Weights of a small GPT-style language model, trained from scratch on English Wikipedia.
Size: 14 layers, 10 heads of 32, MLP 960 squared ReLU, vocabulary 2048, 16.3M parameters.
Training: a variant of Muon for these matrices, 581M tokens.
Each number is 200 + 20 x the weight over its row's rms, rounded and kept within 0 to 999. Layers, rows and columns count from 0. The size before them is the row's rms in percent of the matrix's.

# v: layer 4 attention value, 320x320, rms 0.137, rows 36-60, columns 0-63
# o: layer 4 attention output (transposed), 320x320, rms 0.121, rows 36-59, columns 0-63
v36,096,197,178,173,188,202,168,210,216,198,230,203,228,198,167,236,224,228,201,205,176,198,206,231,216,196,200,213,215,186,180,205,215,198,203,177,228,206,217,200,184,210,184,199,202,208,217,233,198,208,218,195,187,182,184,218,226,201,194,173,217,177,153,209,208
o36,091,211,230,229,220,184,194,199,178,190,197,200,183,244,213,188,203,220,185,184,246,199,210,181,195,183,225,150,190,220,167,214,184,181,190,184,185,217,154,213,231,215,198,190,169,204,186,169,214,186,192,183,184,184,187,183,184,180,186,187,197,190,226,196,178
v37,093,187,178,222,193,200,159,176,197,194,206,166,199,220,218,218,196,187,191,212,234,171,155,172,204,189,204,181,201,203,221,198,207,202,225,188,215,211,177,186,180,176,182,191,206,210,224,216,198,214,159,191,174,182,187,222,193,208,182,202,181,174,208,220,187
o37,097,205,220,236,201,186,202,213,187,209,190,200,222,204,211,181,230,191,229,244,187,217,179,198,204,211,191,199,211,198,214,207,193,194,183,225,208,215,196,199,172,231,210,235,211,160,181,192,223,197,204,198,198,189,180,217,198,231,212,172,212,223,173,202,195
v38,097,222,210,163,201,211,236,176,178,192,191,213,192,231,203,210,209,199,162,157,198,182,190,191,187,209,212,188,176,172,192,131,176,217,191,213,222,211,194,184,239,209,215,163,205,217,225,215,241,221,223,195,189,172,212,190,170,182,176,195,167,167,255,203,237
o38,099,163,199,251,187,227,166,197,207,216,172,200,147,239,222,199,202,218,227,202,189,179,216,234,234,169,206,190,224,216,229,214,218,222,225,200,244,207,179,199,196,212,214,181,219,181,227,196,200,204,225,221,193,238,206,225,212,214,173,154,214,170,188,201,219
v39,100,206,194,169,204,167,218,199,194,199,204,190,182,160,191,243,196,214,200,165,207,213,210,197,206,237,216,188,198,205,213,178,205,196,207,198,193,175,243,168,212,210,182,204,155,180,207,216,194,195,190,205,179,219,162,210,172,205,264,242,223,205,205,253,221
o39,091,185,195,186,193,230,233,216,213,203,174,177,209,201,224,180,193,177,258,227,228,168,204,206,203,177,244,219,178,176,161,197,205,225,201,215,196,197,188,216,163,165,188,193,224,207,218,188,191,192,228,214,212,210,179,178,187,191,151,203,207,188,179,195,236
v40,095,217,194,183,210,190,203,206,211,234,230,219,217,237,211,203,234,215,226,182,199,181,198,187,168,202,212,204,232,221,198,237,156,221,199,214,213,196,222,202,236,213,179,198,187,197,221,188,215,216,201,200,218,198,162,186,220,191,248,217,200,197,245,209,216
o40,090,196,206,217,181,204,189,190,223,143,177,212,180,173,185,168,191,178,226,201,193,203,192,184,198,182,181,186,229,197,201,208,194,199,192,240,198,196,206,220,196,209,178,161,229,235,208,202,223,198,208,205,194,207,217,205,181,219,198,209,184,197,183,159,233
v41,094,183,181,229,225,180,190,207,178,227,217,193,209,188,227,227,208,194,220,228,201,181,175,177,190,196,200,210,208,189,181,209,204,168,223,200,181,207,202,219,195,204,198,163,171,212,231,229,218,252,197,228,194,192,183,182,240,221,211,211,202,176,201,190,216
o41,092,184,211,167,172,223,200,254,222,194,186,192,192,220,212,206,215,201,186,189,222,216,222,216,168,213,184,181,167,195,241,230,187,214,214,190,224,196,179,185,164,187,192,239,226,212,194,206,173,203,214,231,192,220,181,180,200,197,191,224,177,208,200,180,189
v42,095,258,201,188,176,214,214,187,233,191,201,229,213,201,186,171,190,191,204,212,197,229,174,197,216,196,173,222,198,228,187,173,241,216,203,167,212,211,217,182,190,185,186,215,199,192,204,213,199,213,222,169,189,193,200,140,210,186,191,172,214,215,197,181,241
o42,100,226,217,211,180,214,181,230,184,189,170,200,210,233,190,179,193,197,194,196,220,197,231,205,199,189,197,166,200,207,240,183,200,195,232,185,199,147,163,192,213,180,203,216,203,204,186,188,177,203,159,189,188,209,215,148,190,213,186,216,186,188,210,216,192
v43,088,194,155,205,210,172,202,203,160,202,189,179,201,233,158,210,152,199,189,192,213,185,199,238,198,215,214,175,230,180,195,212,208,232,196,183,175,223,187,179,198,153,194,195,188,225,223,195,175,189,171,210,194,207,226,189,157,190,224,214,198,223,228,233,195
o43,094,207,190,232,178,224,209,182,225,182,207,216,186,193,210,196,198,202,229,230,208,240,193,155,198,216,208,227,233,229,233,192,210,235,216,182,178,229,257,198,207,209,211,188,181,200,203,213,204,203,203,161,154,181,187,217,218,206,185,210,192,173,190,172,214
v44,090,192,197,181,165,193,230,193,174,229,190,166,190,208,196,204,236,224,207,200,248,205,216,221,190,196,210,225,227,173,223,188,220,191,215,211,189,197,191,218,147,173,187,196,185,199,226,191,186,211,184,188,203,205,216,206,167,187,158,192,173,195,192,201,211
o44,089,180,208,199,171,202,189,158,225,172,202,195,201,209,159,193,164,155,198,193,186,193,192,201,200,205,219,193,193,191,203,193,205,193,145,164,203,216,198,177,215,241,186,218,217,237,175,199,198,189,169,213,213,206,199,187,168,185,212,213,195,226,215,174,201
v45,093,219,195,237,243,195,176,213,193,204,190,188,214,177,204,171,208,233,199,193,178,191,177,180,207,197,212,186,197,174,175,161,199,164,176,188,167,227,203,209,173,214,173,176,177,201,221,219,185,195,212,196,174,188,193,186,215,186,207,174,198,181,194,203,171
o45,093,196,214,232,218,188,168,206,188,190,202,179,200,235,212,211,188,179,222,224,209,220,201,192,204,232,212,231,175,204,210,225,218,234,250,188,178,210,222,230,217,195,213,224,207,171,149,192,235,191,200,187,214,189,221,204,177,206,178,191,224,198,193,166,242
v46,093,184,209,201,171,162,195,184,174,184,186,210,200,210,199,208,192,214,213,177,186,192,202,242,216,189,261,210,212,218,195,181,186,215,197,207,209,200,242,219,225,206,231,198,207,192,197,176,194,207,180,175,207,149,190,180,185,204,176,195,202,197,213,232,189
o46,092,211,179,223,179,211,178,223,243,206,209,226,168,195,219,199,200,208,225,222,199,193,202,164,183,207,202,224,178,199,219,177,224,186,223,213,207,189,175,218,203,157,189,187,198,160,220,179,200,185,191,193,218,212,206,215,168,197,219,200,208,203,151,203,190
v47,092,199,215,205,242,209,237,227,212,212,164,188,187,224,173,190,167,193,194,208,212,177,219,153,168,244,169,225,185,174,194,171,201,211,239,166,180,217,194,211,201,180,166,193,199,166,171,213,192,157,203,218,201,192,212,231,245,188,179,176,187,228,193,221,176
o47,092,191,228,192,204,247,207,176,183,207,171,216,205,188,174,204,168,227,213,188,177,213,218,212,200,193,209,185,195,209,234,227,199,189,228,211,229,183,234,209,204,203,194,189,224,214,191,231,210,191,189,168,199,223,200,216,205,197,213,181,161,220,231,210,181
v48,090,191,194,172,217,177,196,204,196,201,183,215,220,189,199,204,183,150,224,188,181,194,215,173,203,213,213,175,178,154,200,198,217,197,208,176,142,224,165,217,196,177,172,221,222,176,218,219,176,172,198,184,202,185,214,196,230,196,212,206,203,209,198,197,211
o48,099,219,204,183,235,227,179,194,219,144,238,216,175,232,218,195,209,181,258,217,209,189,218,208,245,204,183,189,197,213,209,193,221,217,217,167,200,170,201,205,195,166,214,184,173,199,202,197,176,183,218,190,199,189,205,179,191,170,192,192,180,192,193,209,233
v49,096,181,220,196,226,180,202,206,180,182,215,189,165,182,249,204,167,230,170,219,180,222,190,190,177,191,210,198,189,166,205,207,178,233,224,192,196,233,174,182,225,213,195,220,164,183,224,234,187,201,206,224,208,194,170,208,220,214,161,199,221,217,204,217,214
o49,096,188,185,201,220,231,180,190,200,172,165,216,190,213,190,163,204,185,176,190,210,196,207,209,229,203,202,202,203,208,198,215,187,223,223,176,232,244,194,208,191,192,178,186,194,170,189,205,192,216,214,196,186,152,199,182,227,254,185,186,205,218,167,178,211
v50,099,178,177,192,159,202,196,181,192,201,209,228,215,178,206,195,227,183,205,204,171,182,193,212,229,200,217,163,176,176,223,218,179,204,201,215,212,210,202,230,202,178,216,170,199,203,217,201,213,210,195,192,206,218,199,227,191,202,204,207,168,206,222,238,202
o50,102,178,148,194,247,189,210,174,202,201,233,201,220,212,184,160,189,211,181,238,193,182,188,206,183,222,210,212,228,173,227,187,204,204,224,183,186,197,162,239,179,182,207,181,182,188,171,151,198,194,177,203,193,199,190,203,196,214,192,232,226,234,201,192,160
v51,094,240,228,201,204,197,224,219,201,207,185,190,249,158,148,177,204,212,212,195,209,193,207,203,197,239,213,180,215,233,163,169,222,199,188,188,196,237,182,206,172,173,162,215,244,202,170,202,197,190,192,188,208,185,199,212,197,198,209,209,223,178,233,221,208
o51,090,203,213,193,208,202,197,182,201,215,192,219,199,200,197,173,181,196,214,199,197,197,218,167,188,231,169,212,236,207,233,263,173,218,177,217,220,176,190,234,237,196,204,240,186,188,178,184,238,193,204,193,181,209,216,195,216,174,177,196,209,198,158,213,215
v52,094,180,180,177,179,193,189,195,181,208,205,213,160,207,193,192,188,224,199,214,223,196,248,213,214,181,213,214,175,178,179,201,194,212,194,250,174,197,206,202,198,236,179,172,172,192,191,216,178,203,193,217,178,211,173,186,219,182,173,208,211,206,179,171,194
o52,097,213,213,193,192,206,224,218,192,217,203,168,238,171,188,166,238,202,221,197,190,211,185,194,178,199,203,154,219,212,215,197,220,232,177,214,232,182,195,188,189,204,172,229,186,185,239,182,231,210,212,218,206,184,220,232,218,208,195,204,225,187,197,206,181
v53,097,197,225,210,175,189,157,220,188,211,178,213,204,199,157,187,212,209,193,190,176,207,217,215,180,212,177,175,200,192,226,197,190,228,181,188,213,218,233,200,207,208,159,221,196,220,181,217,191,215,214,191,186,207,191,221,201,210,239,197,187,218,194,194,174
o53,101,212,171,234,232,218,197,238,170,197,181,239,220,199,193,192,212,208,178,175,209,186,169,196,171,172,214,237,166,194,174,205,198,169,222,210,193,229,180,176,204,191,215,186,204,180,200,184,219,206,210,200,212,191,232,209,200,215,168,230,219,216,170,176,202
v54,102,191,220,218,212,173,227,168,216,184,182,189,234,267,186,181,220,188,186,181,164,172,228,191,190,182,199,167,225,212,180,169,185,178,220,180,189,205,185,181,224,219,182,199,209,189,221,210,231,219,209,221,214,225,211,233,208,209,181,225,226,191,218,166,233
o54,095,202,175,227,221,228,204,226,194,233,203,206,184,160,187,192,183,177,186,219,178,215,205,191,207,207,234,177,188,210,195,208,229,235,190,195,192,220,228,159,210,195,192,203,199,183,202,206,228,187,212,223,210,174,205,184,187,177,180,166,203,219,203,187,221
v55,087,189,222,174,172,181,192,190,193,212,203,187,152,172,215,207,194,210,221,239,185,176,175,226,208,174,172,212,224,207,180,189,198,192,203,203,209,169,177,187,221,176,194,217,164,185,192,201,209,200,222,168,154,208,207,179,165,180,206,182,183,178,207,229,197
o55,091,170,165,160,224,192,207,213,182,165,207,229,233,203,213,204,206,189,201,147,209,196,181,182,154,216,188,221,215,179,169,153,181,205,201,211,193,195,214,171,165,236,218,184,211,214,213,190,181,230,208,197,205,184,210,179,215,222,237,178,210,183,174,150,215
v56,089,199,209,237,197,194,197,193,208,219,196,201,233,199,169,195,217,218,158,207,186,182,202,189,188,216,187,155,204,194,207,189,184,185,197,204,216,214,215,197,206,209,194,198,174,182,228,195,188,180,234,206,220,255,189,195,207,190,214,203,212,240,206,223,195
o56,095,191,214,205,177,188,199,187,177,225,222,208,196,167,181,193,177,220,216,197,201,205,197,166,201,179,202,198,205,193,179,204,219,192,191,182,185,221,253,200,169,196,217,216,150,200,212,226,184,222,186,207,184,183,235,260,193,229,178,198,207,180,276,196,191
v57,092,214,184,202,242,232,183,182,229,191,191,237,200,236,205,179,221,217,225,135,188,193,219,179,174,216,205,219,197,182,193,213,219,179,173,192,186,201,196,239,206,233,207,194,153,184,179,170,226,228,197,235,222,146,203,199,205,199,205,179,191,198,205,152,174
o57,098,230,189,192,167,184,200,173,160,218,226,211,190,153,175,192,180,183,183,199,177,187,176,189,209,175,214,247,218,210,245,194,193,178,182,167,191,217,225,217,196,178,175,187,205,240,198,190,208,215,211,186,191,232,198,197,224,232,230,208,251,190,188,250,160
v58,093,167,240,204,226,232,228,229,220,195,202,205,197,220,156,180,205,220,201,199,200,193,158,196,206,210,178,166,169,210,206,188,190,202,171,202,192,187,193,217,162,173,210,215,207,192,180,200,222,194,191,225,187,215,185,218,218,206,197,179,198,216,198,177,173
o58,089,220,234,212,210,196,198,214,177,166,167,190,187,216,200,207,193,175,189,211,209,142,182,218,217,212,171,189,200,224,225,219,216,227,170,218,219,196,175,196,228,207,206,198,149,195,211,185,148,204,184,162,206,193,227,181,193,200,220,185,171,187,216,251,212
v59,098,162,246,246,215,176,160,200,167,201,203,178,200,152,222,236,222,210,195,227,167,238,170,222,242,221,212,219,210,215,218,220,240,191,201,196,205,188,205,218,181,184,193,227,172,228,213,182,212,180,247,189,239,194,227,191,227,178,202,179,215,208,198,223,190
o59,101,223,193,156,162,183,224,182,161,207,178,197,177,247,187,201,217,170,190,195,201,188,213,183,177,206,186,176,196,190,217,193,177,203,183,185,197,205,186,187,182,199,247,208,206,178,198,213,196,213,161,198,173,203,212,190,188,195,200,207,168,211,207,237,204
v60,092,198,227,206,201,230,242,194,247,194,197,225,205,209,168,201,161,231,225,195,222,192,190,206,210,213,225,186,190,175,166,216,189,183,213,181,237,213,163,202,219,197,195,184,191,208,215,185,204,179,186,249,191,224,153,210,206,210,238,186,182,170,180,255,226